config.toml
d_model = 224
n_kv_head = 4
vocab_size = 586
qk_norm = false
parallel_block = false
init_std_up = 0.0334
init_std_down = 0.00748
grad_clip = 2.0
decay_fraction = 0.55
seq_len = 512
Each number is 128 + 32 x the weight over its row's rms, rounded and kept within 0 to 255. Layers, rows and columns count from 0. The size above them is the row's rms in percent of the matrix's.

# layer 6 MLP up, 896x224, rms 0.149, rows 688-718, columns 112-223
size [ 97 100  96 104 100  97  91  96 101  94 101 107  95  96  97 110  96 101 103 111  99 100  99 104 107  99  93  96 102 102  98]
[[112  98 146 107 147 105  77 102 140 112  70  76 153  80 126 133 100 158 133 110 126 167 144  92 152 118 162 118  91 150  63 105 163  66 129 132 139 150 183  73 144  99  96 153 123 129 133 163 121 113  97 111 107 145 127 130 112 117 119 124  89 151 163 105 156 167 155  97 101 112 116 136  85 140 123 179 128 102  64 137 142  74 123  92 178 187 143 115  70  81 109 131 105  80  98  91 215  59 171 140 133 137 115 147 174 103 145 165  78 113 135 117]
 [ 58 122 153 119 136  71 118 123 105 106 138 196  70 143 134 186 118 115 116  64  95 102  99 145 152 100 111 148 122 122 155 120 115 125 196  91 121 102  96  98  99 112 157 145 129 138 116  88 122 107 114  94  82 148 115 114 143 106 162 135 136 152 118 112  76 105 162 105 127 175  77 164 125 111 164 195 121 111  73 102 138 140 145 130  96 138 136 123  93 118 182 109 153 111 106 104 152 125 132 139  88  90 183 138 129  81 146 189 114 139  47 206]
 [ 90 152 117  57 144 136 153  95  84 113 144 137 171 124 127 124 135  71 122 158 169 103 176  94 108 149 124 127 167  66 134 124 134 162 123 144  58 210 136 159 166 128 113 162 147  94 167 157  92 114 136 116 182 108  65 110 130 161  71 192  80 116  95 165 157  97 191 106 138  82 127 143 130 130 105 112  87 151 113 160 146 124  83 147 130 152 122  69 126  84  66  96 144 117 111  94 172 202 132 115 121 168 132 156 101 141 111 126  83 143 111 174]
 [117 186 127 131 143  80 114 155 119 212 105 171 115 126 174 107  43 117 132 132 207  69 174  87 143 129 118 104 103 170 138  83 147 159  15 118 142 112 174  70 151 104 151  86 137  60 124  91 114 216 117 150 149 112 197 126 146 138 114 142 134  91 169 102 139 164 115 106 154 140 143 110 154 115 134  78 141 121  92 138  95 170 155 166  22 107 155 104 141 151  89 119 122 111 109 118 121 163 103 152 137  79 147 105 133 139 136 128 106 113  72 113]
 [109  95 110 145 130 110 192 133 159 153 159 127 147 130 167 172 109 108 153 118  82 123 169 135 135 105 119 136 147 152 138 101 103 139 138 192 173 103 118 115  80  74 143 159  97 142 152 106 179 195  84  60  87  87 104 140 134 118 153 129 116 132 101 105 168 104 156  81 111 166 161 115 128  38 149 119 126 141 102 105 111 129 123 141 104  50 186 124 121 131 179 185 128 126 147 156 113 136 104  92 124 149 162 158 148 142 145 161 113 127  72 129]
 [138 156 136 101 119 153 126  57 135 184 163  90  96 168 150 118 154 134 172 161  76 122 123 104 119 167 172  50 148  81 117 145 186 134 131 106 122 105 137  92 116 173 171 102 149 133  86 109 156  92 118 119 154 128 157 166 139 149 189 127 119 154 145 136 166 146 156 143 107 130 111 155 119 145  81 177  98 135  90 101  99 157 122 111 106 111 149  93  93  84 131 143 182 109 145  93 111 156  91 135 218 121  93 154  70 127 151 136 115 153 175 100]
 [123 109 133 155 130 134 139  98 113 129 113  51  76 108 170 155 147 105  92 127 165  89 173 129 118 141 146  98 193  99 115 106  91 203 165 165 126  85 109  94 160 135 131 126 120 201 117 135 153 159 104 155 168 220 111 150  94 158 135 138  63  93 164 114 122 108 144 113 159 120  92  82 150 158 246 173 159 112  97  83  75 137 137 123 105 126 148 144 161 150  71 124 102 113 120 137 157 201  77 116 108 141 163 172 107  76 109 130 152 196 136 126]
 [128 164 163 111 112 105 123 153  75 109 121 135 143  86  87 105 110  68  94 158 126 146 162 150 134 189 122 170  93 128 104  84 164 118 110 150 132 161  90  93 171 112 102 136 162 118 160 154 138 164 150 110  47  73 134 133 100  81 137 114 179 110  82 134 114 108 102 102 110  83 168 143 144 157 133 165 149 141  94 158 167 164 178  80 139  82 121 142 170 170 114  88  43 157 126 154 153 118  74 123 135 147 149 120 121 109 161 154 126 105  53 172]
 [ 93 138 117  97 178 133 134 115  85 128 161 120 159 124 133 131 105 179 164  80 144 110 117  93 130 112 107  97  99 175 120 174 152 137  96 121 133  74  97 164 110 103  94 111 168 120 131 152  93 132 136  92  84 162  56 137 102 172 145 133 170 184 163 141 103 171 122  63  65 139 151 109  76  80  86 185 160 139 149 107 164 191 143 185 117 113 110 113 119 142 113 133 165  96 120 164 156 172 119 188 159 146 118 111  91 255 148 106 160 120 162 100]
 [103  66 104  95 158  97 157 113 162  72 181 125  50 128 145 102 176  93 175 133 100  90 115 107 112 165 137 103 154 114 163 131 150 112 144 181  64 168 126 106 119 141 103 121  65 142 132  94 148 161 153 114 131 159 116 199 123 130 132 125 106 114  93 184 109 112 124 141 149  89 137 193  77 150 121 191 127  72 121 122 142 172 108 141 178 141 130 179  89  86 143 151 102 140 114 144 172 163 118 180 144 122 119 115 147  71 134 151  97 143 112  99]
 [ 98  87  89 105 146 133 137 182 125 147  87 132 131 161  98 156 143 187  86 162 121 145 156 191 111 147 157 161 177 108 116  86 114 154 176 180 101 178 103 123  87 123 106 155 124  91 160 180 170  93 141 141 122 150  71 156  96 124 159 130 154 122 116 108  24 115 160 178  86 186 170 180 138 118 149 160 179 172 107 164  63 120 148 172 139 151 139 104 140 145 152 166 140 118  79 160 179 181  87 120 151 111 112 141 125 118  97 185 127 143 157  96]
 [114 129  66 102 120 104 109 153 138 136 116  97  78 138 184 136 157  78 128  97  84 122 143 139 122 162 144 119 175 133 145 130 115 141 156  93 169 105 151 138 122 112 149 153 109 118  69 137 160 102 175 121 198  99 159  87 112  85 135 179 104 118 178  56  73 114 206 110 147 122 131 149  85 110 183 133 154 105 119 119 117 105 148  93 121  83 138 140 208 136 109 111 118 138 119 155 161  50 148 153 109  65 101 168  80 165 137 144  54 178 119 105]
 [135  82 120 140 127 143  95  98 155  75 147 160 126 118 111 118 131 176 147 139  86  91 109 175  92  98 106 158  68 149 143 137 166  93 161  79 128 133 110  95 119 181 124  83 134 134 146 104 128 163 189 143 101 173 128 131 151 158  96 164 160 162 135 128  99  50  80 178 120  99 122 166 160 156 172 129 103  90 113 128 123  73 173 120 119 114  74 136 160 176 128 142  94 159 173 166  74 160 159 143 111 151  95 113 109 112 143 128 139 157 155  97]
 [109 150 103 122 108 111 141  69 136 170 152 148 175  59  79 156  86  75 119 136 149 127 119 128 187 160  90 102  91 167 160 164 205  76 126  94 176 119 114 102  92 110 119 142 155  82  87 112 170 158  70  95 162 118 155 128 137 109 113 129 111 158 129  96  85 129 176 135 202  51  85 125 159  92 135 114 183 158 105 173 145 141 153  72 129 137 119  89 195 129 164  99 121  99 165 169 107 122  63 156 134 154 114  99  74 121 134 137 150 113 148 203]
 [127  95  76  98 188 165 117  45 119 116 147 177 176 163 100 107  78  81 123 140 142 100 132 147 132 170 150 156 153 160  93 128 144 138 107 122 176 163 142 165  55 154 109 165  82 141 144 124 123 175 124 118 163 146 127 124 162 162 121 134 155 136 127  79 135  51  83 137 134 147 163 115  76 103 135 139  90 158 117 174 161 172 114 149  90  99 160 122 165 162  75  89 115 177 100 127 141 140 130  94 133 177 208 147  97 105 119  68 132 166 127 112]
 [131 133 171 141 105 126 114 150 123 123 166 108 154 168  86  78 179 126  69 170 101 161 115  72 109 121 136 164 105 138 145 160 125 102 137  86 142 115 177 133 144 105 139 135 155 163 165 129 121 168 124 119 137  69  62 115 137 168  93  96 173  88 111 148 140 157 102 145 126 137 113 185 116  94 181 100 103 115 193 166 160 137 170 121 170  77 133 145 147 159 140  16 107 136 125 101 115 120  82 210  59 127 149 123 201 172 105  66 171 164 164  95]
 [101 147 153 183 157 197 151  98 137 161 106  86  58 109  96 157 120 158  94 103 199  88 102 127 149 140  70 155 150 192 165  86 133 134  97 102 110 184 120 145 170 101 124 127  89 113 156 107 152 144 138 114 108 104 176  97 151 143  68 100 142  89 129 103 136 170 125 183 197  96 173 116 110 104  97  57 112  58 109 107 137 141  86 149  74 130 163 169 160 109 128 162 139 144 147 146 154 167  89 178 164 169 167 157 164 118 106 141 154 147  80 101]
 [ 72 130 129 154 100 139 154 134 133 163 159 122 157  64 142 156  55 105 141 120 107 164 162  94  95 110 133  64 173 154 106 123 169 143 102 118 208 142 112 126 134 180 133 157 145 154 135  69 112 161 117 116 152 110  75 163 117 107 150 119 116  84 185 146 100 142  76 144 181 162 144 160 197  95 154 142 107 151 117 130 117 158 169 117 138  98 103 129 123  88 195 140 107  74 157 135 159 144 118 172 167 128 153 124 108 112  90 137 143  98  85 120]
 [ 79 104 119 221 175 148  59 148 122  78 170 152  88 144  89 146  99 160  72 116 124 106 179 148 104 139 118 126 123 106 159 198  82 130 159  90 119 170 155  99 133 237 154 118  87 121 140 120 108 125 164 116 103 114 138 143 125 104 113 139 112  92 133 100  93 159 139 114 143 106 158 182 168 144 157 123 161 133 113  47 196 137 110 112  66  79 157 135  95 181 158 163 135 114 126 132 135  84  66 173 127 106 102 132 127  71 133 112 117  78 148 136]
 [103 108 139 152  83 121 111 124  36 161 142 147 102  93 115 118 138 129  82  43 208 128 154  59 182 130 145  80  79 157 133 140 195  86  97 160 103 153 190 115  95 155 121  90 123 136 186 138 104 148 163  96  74 118  87 132 185 165 110 105 121 105 133 114 162  99 156 130 126 120 178 145 119 158 120 114 150 101 122 139 158 162 113 161 110 176 164  65 155 155  53 126 124 132 147  93 100 139 141 143 167 121  77  97 101 148 157  62  96 105 126  77]
 [138 138 129 132 112  97 133 126 145 196 115 154  95 103 108 123 119 117 130  85 145 149 159 125 119  79 108 196  84 120  55 121 124 113 135 155 136 132 179 131  90 155 115 116 176 127 149 111 128 154  91  58 151  78 112 181 160  96 116  86  65 169 100 131 120 129  90 164 145 114 180 105 118 137 109 162 187 159 100 105 110  87 132  58 154 138 121 122 162 109  93 206 111 140 160  50 192 208 137 139 120 154  97 127 124 167 130 125  89 163 136 156]
 [ 82 102  90  68  85 124 110 210 125 140 115 162 132  96 111 129  68 102 124 173 199  85  85 120 160 187  97 143 106 150 113 121 135  91 118 136 112 161 103 142 103 145 121  60 120 129 156 109 162 164 140 183 112 181 146 100 153 102 153 141 142 174 101 129 144 106 136 183 137 134 100 115 138 127 117  71 151 137 140  59 132 126 137 160  81 169 120 119 130 126  67 132 100 149 153  95 124 129 124 144 162 118 121  95 176 126 124 159 122 150 132  89]
 [144 144 120 113 100  90 123 185 174 203 118 156  78 140 163 153  94 142 108 135 108 129 144  90 154 123 103 159 145 109 124  68 176 146 165 128 146 150  85 133  86 160 111 149 109 152 141 144 120 105 141 181 187 168 122 120  60 124 135 134  96 133 118 184 146 114 155 211 102  99 103 106 148 164 140 189 126 103  77 119 121 185 183 107 131 132  72  64 115 109 106 128 131  90 116 101 120 140 108  97 170  64 196 195  78 121 153  89  94 137 125 129]
 [127 127  96 121 101 119 117 127 142 139 129 144 172 127  96 132  66 206 166 115 125 134 116  62 135 158 159 166 122 127 136 163  95 150 122 193 137 174 153 193 104 148 208 113 105 139 128 114 146 101 172 137 144 104 177 157 155 217 119 148 146 161  89 127 125 102 128 115 130 109 120  56 110 157 184 128 123 137 137 153 111 108 128 189 119  98 146 127  81 151 133 104  96 110 155 162 113 112 133 156 100  49  69 131 125  60 160 122  55  97 169 139]
 [116 133  57  73  77 123 117 115 166 137 147 111 136 110 113  80  85  88 130 119 111  78  90 209 159 165 100  98 185 143  75 158  89  75 137 123 130  98 129 110 125 156 113 170 191 113 169 175 122  49  90 112 170 104 175  90 122 129 111 140 149  97 143 136 145 124 142 146 116 131 134 162  97  78  81 101  83 133 125 137 157 150 139 110 123  85 118 116 152 168 153 135 156 153 118 124 150 127 109 141  77 205 132 171 135 167 153  89  86 104  77  73]
 [116 159 113  90 137  97  58 106  81  92 181 160  93 140 110 110 119 130 100 149  52  99 121 133  99 165 102 130 185 101 116 136 182 123 138 163 136 172 197 109  97 168 125 106 140 198 108 118  85 134 115 173 144  79 149 103  93  89 192 107 107 153 161 164 112 120 197 143 104 127 145 109 117 129 159 118  90  78 104  99 193 137 106 180 110  95 104 124 167 128 139  89 115 132 193  68  94  89 164  81  96 119 136  94 139 146 133 114 196 140 146 165]
 [109 141  60 119 100  94 116 162 157 137 105 110 104 127 133 192 125 196 133 153 121 167 162 106 165 130 122 117 103 144 107  90  74 134  91 122 134 162  71  58  41 130  79 190  80 144 118 117 137 105 119  77 135 138 149 149  58  99  91 180 128 102 164 146 141  91 177 115 157 190 115 167 146 150 118 121 102 130 106  70 155 126 102  66 139 130 102 161 125 100 179 111 111 140 170  69 149 137 106 177 127 122 187 140 136 109 150 121 110  76 139 163]
 [116 161  63 120 138 171 166  85 102 181  90 120 112  16 118 108 100 114 103 117  91  99 171 126 149  88 174 148 158 101 141 138 193 133 146 114 199 164 120 155 153 119 117 155 161 140  79 109 147 144 185 137 169  74 127 108  78 140  77 150 107 119 101  69 139 134 127  95 123 132 135 122 105 133 139 138 147 155 126 116 145 127 113 177 166 191 121 116 103 115 143 155 145 139 140 194 115 141 121 148 174 149  93 192  99 108 121 101 104  79 159 104]
 [115  47  97 111 144 190 164 138 110 161  85 131 108 159 152 147 138 140 107 200 107 160 122  72 165 167 128 174 120 124 158 102  79 107  92 103  79 154 143 170  87  88 156 168  44 137 172  84 163 115 147 129 117 118  97 146 106  85  78  45 139 110 143 109  89 158 112  79 140 141 100 125 166 126 119 101 168 144  89 125 167 118 156 154  91 130 166 149 123 132 155 114 109 125 148 172 142 164 111 109 132  65 178 124 146 117  95 122  73  87 137 145]
 [121 130 154 104 185 121 173 182 144 115 159 148 108 148 156  98 106 126 104 101 151 166 132 126  68 111  69 128 155 136  77 187  83 108 126 131 146 111  74 138 139 152 102 170  99 199 175 108 157  97 149 118 138 108  95 108 160 157 146 130 173 165 112 134 105 177 135  86  73 201 113  79 124  46  99 184 132 165 166 107 131 177 134 159  87  90 107 184 138 121 175 128 127 110 149 136 116 162 114 199 142 115  95 128  89 170  92 155 143 121  88  60]
 [152 103  76 109 102 107 129 100 187 186 188  92 142 105 128 165 126 157 109 143 164 138 169 110 186 137 129 140  93 126 114  87 153 142 133 170 185 191 146 148 187 113 144 101 165  99  84 119 204 139 173 115 151 145 169 144 175 115  69 124 100 118 160 131 151 109 113  83 126 173 167 121 133  82 131 130 136  87 115  86  92 118  88 128  96 162 129  90 115 108 140 106 175 122  91 170  74  93 147  88 107 196 106 179 124 129 107 177 139 145 126 121]]
# layer 6 MLP down (transposed), 896x224, rms 0.155, rows 688-718, columns 112-223
size [ 96 104 100 104 101  92  95 102  89  98  97 112 103 104 100 101  97  99 102 105 110  99  95 102 103  97  99  95  91  97  99]
[[109 129 143 175 109 119 148 149  83 145 175 115 104 116 126 117 203 123 153 113 101 165 164 121  84 106 152  94 165 107  84 139 136 131 155 164 190 125 146 121 104 136  75 136 112 191 100  59  99 128 154 116 154 165 102 118 139 148 127 131 146  74 101 144  90 169 144 183 114 123 121 145 105 147 101  55 114 103 190 131 115 203 147 186  27 128 179 147 103 127 142 187 162 154 149 149 108 136 104  98  98  92  74 117 122 143 113 122 211 115 104  76]
 [147 206  88 118 132 121 175 127 146 119 143 144 209 123 144 168  82 101 179 103 121 116 156  69 113 181 132 135  94 131 118 122  88 151  42 116 132 113 149 161 145 154 184 122 116  89 141 142 176 161  59 152 155  97 106  93 131 128 110 142  94 140 122  80 154 132 159 154 126 129 175 138 139 164 125 143 132 131  58 120 135 159 169 152 131 131 127 138 146 129 177 130  89 113 155 120 147 149  80 118 132 122 151 116 128 162 154 113 105 155 126  96]
 [177 109 113 126 131 104  83 156 151 173  98  63  96 187  89 115  91 124  93 134 117 163 118 129 159 132 139 115 150 127 109  57 132 103 121 132 148 176 145 142 209 128 125 166 152 151 169  97 117  98 116 190 110 103 126 156 134 102 146 144 176 178 135  78 124 156 153 140 110 187 128 104  92 130  81 131 143 103 145 125 180  76 118  77  80 131 155 156 142 152 113  94 100 135 108 147 169  73 142  60 115  98 103 154  93 156 120 104 200 197 218 121]
 [ 88 145 143  93 204 132 124 106 107  94 134 172 110 195 148 125  72  92 152 186 108 112  80 151 133 102  80 116 145 133 123  95 105 164 143  86 140 105 100 103 172 154 134 100 144 159  75  12 129 197 125 114 169 166 150 142  98  92  42 122 134 158 114 126 152 158 145 127 126 165 153 139 138  95 189 121 122 187 130 135  93 156 124  96 130 119 150 113 146  92 157 150 134 164 142  99 113 117 145 104  79 131 190 124 186 145 130 142 197 125 124 158]
 [154 153 158 122 141  98 153 142 159 132 112 185  91 191 136  91 110  92  68 195 134 173 120 121 130 146  87 122  77  93 107 120  93 117 113  91 128 103  83 166 109 149  97  34 124 117  70 138 124 141 131 152  85 105 157 164 132  99  79 154  84 206  74 169 130  78 125 159 178 158 117 182 141 135 118 155 170 133 146 184 112  99 138 151 157 158 120 106 102 164  92 152  53 132  93 150  86 121 121  82 102  84 109 138  93 137  59 117  67 149  96 140]
 [156 140  79 119 130 144 146 169 139  27 128 123 128 191 128 147 107  80 126 130 146 120 117 111 153 154 134 105 100 124 154 120 176  97  45 180 148  84 163 150 131 132 138 109 150 118 104  97 144 206 117 104 126  82 131 126 121 135 113 100 167 135 103  89 180 102 140 144 138 126 130 116 152 170 127  94  78 118 140 154  99 114 120 129  86  91 155 171 146 151 130 139 158 187 139 155 132  95  85 214 120  50 141 129 126 103 119 159 107 151 146 121]
 [116 120  99 145 149 101 103 166  92 169 130 145  96 147 140 128  93 145 138 117 144 174 154 169 179 154 195 126  63  91 121 139 121 172 128 175 143 137 168 129 129 147 153 101 158  97 137 169 150 132  96 152  89 108 121 171 161 177 165  80 134 108  71 146 126  79 154  89 152 240 184 189 128  68 178 114 166 136 128 132 122 134  54  98 131 141 135 120 127  99 134  40 175 159 130  98 123 110 118 136 110 173 159 155 125 184 100 129 118 151  82 108]
 [122  98 129 126 111 146 142 117 152 131 111 155 164 156 155 118 161 128 100 138 138 185 174 119 162 174 170 145 219 135 169 146 174 133 118 100  88 151 112 127 107 162  60 133  64 108 112 121 121 147 120 130  96 170  93 102 105 150 104 181 149 103  80 116 183  97 142 129 110 144 128 117 126 129  99  91  63 135  78 126  97 188  96  98 194 166 105 101 157 114 123 116 100 111 110  63 129 114 165 199 127 129 106  90 117 123 127  51 120 166  98 176]
 [139  75  91 138  97 152  95 121 129 126 102 117 114 139 171 116 105 112 137 119 155 151 167 137 119 134 135 140 115 139 125  94 109 170 151  98 187 105 146 145  81 127  70  99 167 158  58 128 120 152  62 151 100 123 177 100 164 182 145 101 150  84 214 138 141 157  30  75 117 143  72 101 155 139 139 148 134 133  95 149 143 112 162 105 107 171 129 137 129 143 148 148 103 159 120 133  97 145 111  84 117 114 115 112  72  99 112 171  69 105 119 141]
 [ 44 129 134 128  77 120 147 146 151  99  85 106 166 130 132 164  84 152  59 122 163 163 138 120  58 120 138 118 147 170 105 105 143 176 123 109 147 104 162 166 134  85 160 131 168 109  95 201  90 148 139 121 116 175 154 106  93 117 143  88 137 166 125 139  99 130 106  88 109 158 124 133 187 113 132  88 207 129  50  71 146 139  92 156 135 118 119 117  68 176 213 147 178  96 173 121  92 116  61 178 107 171 137 114 163 123 147 150 102 114 121 163]
 [143 141 167 139 128 103  89  93 128 115 133 158 106 111 100 107 106 140 137  83 148 170 112 169 173  98 126 116 153 154 112 150 143 152 136 102 177 158 180 109 167 144 138  64 159 143 136  78 153 159  74  75  80  83  85 162 140 109 103 142 173  85 120 147 152 119 167 104 107 124 155  57 112 100 119  70  90 167 126 129 114 178 135 162 109 140 154 120 124 148 115 142 155 156 134  86 146 169  98 202 109 103 127 172 118 152  87  66 156  82  45 167]
 [109 130  58 133 149 194 145  97 182 175  74 108 132  60 134 116 128  56  54 155 174 129  99 211 113 152 112 181 122 144 107 143 135  75 150 100 103 134 146 108 149 165 134 154  85  69 149 120 132 112 111 120 139 110 159  56  36 127 173 113  94 158 135 161 109 119 154 142 110  98 118 130 121 118 142 105 129 122 116 137 152 102  79  87 103 169 112 136 109  96  77 159  97 129 135 132 144 154 142 120 126 165 141 159 134 118 130 107 150 146  86 125]
 [130 166 155 146 153 114 112 170 110 126 108  49 161 158 208 110  39 124 109 135 152 146 104 170 148 146 139  92 130 123 170 104 115 122 107 125 102 133 117 124 117 107 119  82  76  98  97 123 105 112 140 173  94 130 128 130 140 144 116 152 163 116 110 113 111 135 131 124 141 186 148  88 166  67  66 109 125 170  89 111 140 135 124 155 149 120 170 134 155  79  97 132 142  81 146 112 101 159 130 119 151 148 157 126 103 168 159  54 111 117 154 107]
 [154 121  81 161 128  93 101  86 116 101 147  84 104 156  72  97 135 174 113  97 112 139 146 145 175 173 104  79 149 179 123  82 121 138 154 124  94 116  26 153 146  83 191 160 144 135 196 153 146  99 145 134 140 121 127 188  51 116 126  67 124  81  86  97  83 168 142 105  34 129 173 151 129  98 171  90 212  81 119 123 126 117 110 109 142 173 151  49  94 140  93 118 164  97 118  96 127 116 115  79 118 151 116 109 142 168 110 138 114  83 118 135]
 [111 175  70 157  96 148 160 170 102 114 145 124 115 103 132 122  78 100 156 140 160 142 120 133 121 103 171 172 119 135 148 174 127 122 102 110 127  75  66 100  59 137 138 153 184  89 164 171 105 120 112 137 100 131 118 102 164 126  83 116 144 150 137 157  94 144 106 153  99 144 133 152 162  83 100  83 196 150  94  88 119 160 119 124  93 110  98 125 155 146 114 175  94  98 180 120 154  64 139 125 139  87 115 199 145 174 176 169 115 130 149 111]
 [120 119 141 151 103  69  97 135 119 130 125 130 125 138 107 174 192  95 118 112  96 127 103  89  95 178 160  99  84 151 135 123 111  80  93  30 115  94 151 100  79 135 132 123  92 129 116 156  97 164 158 114  91  98 109 139 115  82  53 151 163  74 105 113 152 155 162  33 121 145 137 176 146 119 161 127 118  98 196 105  92 163 106  86 133  85  89 150 133 155 120  61 156 145 113  93 175 116 143  95  89 152  92 105 118 166 122 180 113 109 127 134]
 [133 155 183 116 152 127 110 127 114  47 131 106 116 127 116 110 126 151 162 176 102 122 150 170 102 142 157  85 177 129 123 114 112 108 102 135 186  97 104 150 123  99  99 108  69 166 118 129 121 148 153 107 154 130 128 170 102 169 207 188 125 142  81 125 172 109 170 124 112  87 118 141 173 114 126 118 143 101 150 151  63 113 100 146 101 138 122 154 132 194 114  80  65  90 122 150 134  90 143  69 134 124 118  77  92 115 161 137 125 117 195 146]
 [133 134 124 141 110 131 120 149 188  75 109  46 176 158 125 135 137 155 192  92 104 101 120  62 161 125 102 132 189 116 146 123 159 133 169  92 160 100 135 199 107  89  77 116 138  88 178 137 166 129 100 142 134 178  65 155 124 130 128 155 129 187  83 116 133 171  76 158 109  53  94 143 118 117 102  95 148  98 144 163 134 134 149 116 133 116 193 118 113 136 126 116 147 125 107 134 154 104 153 180 161 123 111  92 161 159 142 173 119 149 136 181]
 [175 213  88 115 164 123 140 143 171 138 192 150 140 103  74  67 167 131 163 113 156 142 107  79  77 107  87 130 108 146 182 172 113  96 119 134 124 111  86 104 101  66 159  31 129 113  96 166 113 110  71 138 134 180  95 121 123 149 115 146 136  96 119 136 124  98 120 103 112 140 173 141  95 152 114 151 149 127 121 107  86  90 106 135 161  95 118 145 156 124 117 121  97 105  95 114 140 134 111  55 158 123 141 143 183 164 104 123 180 120 121 105]
 [142 149 127 191 104  96 169  85  88  93 129 164 130  90 149 126 121 104 113 123 148 130 172  92 168 136 113  81  52 128 174  85 170 102 190 132 144 170  99 148  79 115  83 123 130 105 123 118 128 158 102  82 143 164 115  93 184 186  97 152 191 184 135 125 140 126 122 106 116  97 150 152  71  93 135 146 184  79 181  95 120 143 115 138 108 185 196  54 125 182 167 165 134  72 147  94  92  94 108  99 153  94 159  98 111  84 104 145 105 136 129 127]
 [159 119 166 117 186 116  63 115 133  76 159 181 170 148 204 112 153 112 136  64 101 176 147 119 106 140  73 119 121 173 143 126  42  95 127 161 141 145 100 152 117 157 105 158 134 104 164 116  93 121 171 163  40  59 106 101 129 118 147 134 121 160 149 181 148 148 177 132  94 135 176 101 152 169  84 134 124 143  73 155 122 126 107 127 136 106 139 161 117 127 125 138  82 147 116 105 120 130 161  80 121 127  72  75 160  94 138 128 147 192 122 108]
 [156 153 147  96 164 103 116 128 178  77 122 125  95  54 111 121 127 155 115 124 197 159 137 125 141 132 108 157 141 108 108 130 154  46 103 135  90 138  73 164 178 155  93 155 119  96  80 135 111 140 112 118 111 117 133 132 142 142 111 190 144 117 122 128 130 111  95 128 109 148  91 143 161 115 191 145 128 168 166  73 114 121  82 137 168 142 178  97 118 133  98 144  98 106 136 186 180 103  65 105 146 103  80  66 115 166 153 170 131  86 173 120]
 [142 146 108 196  84 137 167 165  85 166 161 120 126  87 111 184 156 107 146  84  84 176 121 121  98 110 125 123 155  94 117 154  98  80 134 101  73 119 163  67 168 159 150 148 133 120 119 146 122 144 164  93 132 139 157 147 163 161 147 134 161 138  98 155  59 153  58  62  85 156 166 129  89 110 111 111 143  89 109 105 155  46 135 131 148  96  98 108 159 136 129 153 136 115 147  96  67  61 125 120 151 153  92 157 122 119 149 146 160 103  97  81]
 [124  50 125  93 124 110 184 102 120 108 136 125 121 115 181 154 151 153 145 163 175 101 136 134 120 137  91 137 110 138 163 115 180 143 169 133 156 152 152 137 118 109  87 157 156 156 140  77 116 148 132 125 183 171 133 125 113 146  89 132 133 127 185 173 177 103 177 103 103 115 123  77 143  91  69 149 169 132 147 148  78 111 107 138  89 123 112 122 146 150  65  56 110 101 143 159 109 176  83 133 173 116 177 101 126 154  89 127 141 137 113 186]
 [123 145 104  88 173 120 116 127 172  98 115  88 126 121 100  35 110  44 135  94 141 156 116 179 180  89  98 130 143 128 145 134 175  92 125  87  80  98 135 121 157 120 184 205 131  99 127 146  81  84 139 171 172 137 112 125 106 183 150 103 106 109 125 129 172 171 161 126 118 165 163 184 121 106  95  93  82 110 176 118 150 157  88 112 125  97 113  70 165 186 152 110  81 159  99 124  73 150  68 128 154 146 119  90 132  98 103 114 155 119 139 111]
 [102 150 121 195 141 145 219 166 183 111 181 171 158 119 140 135 122 102 168 122 154 170 142 130 105 130 108  78 100 131 172 100 153 131 147 105  54 121 127 164 120 110 143 171  59 119 147 157  76 159  75 147 118 112  79 155  99 143 111 155  84 118 193  83 124 165 128 157 107 111 167  90  89 126 110 106 134 221 146  95 123 113 156  71 117 120 151  49  72 120 112 150 155 142 118 149 114 109 135 104 160 128  99 126 196 131 125  76  75  87 155 138]
 [138 131  86 142  92 147 196 133  93 156 117 120 155 135 167  86  78 143  90 147 150 117 175 164 115 128 122 114 146 155 136 135 163  96 104  95 111 176  93 188 132 123 143 137  88 128 108 109 145 150  96 137 117 133 135 152 149 124 142 153 136 128 128 158 165 213 131 109 109 102  87  81 173 148  97  81  86  98 149 140  93 140 138 133 139 160 121 108  94 109 102 107 187 111 168 126 101  88 143 120 172  37  74 101 122  79 128 199  92 130  82  88]
 [165 162 103 137 109 153 125 159 115 122 183 164 119  73 115 143 169 154 114 121 157 143  98 160 102 182  84  99 109 139 183 162  56  73  61 151  81  91 171 104 113 169 129 153  47 131  62 201  53  87 128  83 119 104  92 106 103 116 141 107 151 151 101 107 102 159 125 146 179 131  79 172 153 152 121  86 164 129 114 130  87  74 123 147 142 124 146  41 105 103 151  62 145 135 112 102 215  95 149  94  92 125 130 124 133 163  99 127 126 132 168 156]
 [138 230 118 132 101 108 142 116 147 122 139  93 124  68 105 134  86 158 117 156 141 113  54 181  78 134 103  56  98  95 142 110 125 101 183  97 122 103 123  92 154 106 161 172 104 156  67  95 172 159 127  74 110 135 123 133 102 125 155 146 148 123 131  99 185 157  99 143 171 111 179 111 192 130 158 108  60 101 149 146 201 155  95 115 143 101 158 138 124 140  86  74 130 138  90 110 138 108  91 169 108  86 112 137 134 155 162 182 100 149 124 169]
 [104 225 121 131 154 233  87 117  93 137 101 190 115 135 178  76  88 142  85 136 119 165 163 134 137 128 136 116 121 104 191 179 147 142  55 166  68 149 127 178 117 121 110 173  86 109 122 127 122 122  92  92 150  98 139  98 102 154 161 122 172 160 125 156 111 148 144 115  79 181  89 139 138  98  89 131 114 135  95 136 114 155  83 135 119 149 140 164  97 129 133 132 128  98  97 112 125  91 125  72 151 143  94  92 108  99 125 149  59 137  76 165]
 [114  93 110 163 126 114 121 151  91 135 174  69 142 109 130  49 104  87 181  96 102 166 145 163 151  98 115 179 103 142  94 159 106 118 139 136 173 135 157 115 147 115 140 126 166 153 108 128 153  73  99  79 133 101  97 120 134 176 126  96 208  91 101 179 109  64 135 119 106  38 163 123 174 105 125 133 179  89 137 169 142 145 146 159 154 127 128 163 112  71 114 123 123 114  78 111 117 102 163 139 150 134 206 144 161 142 120 102 112 198  87 161]]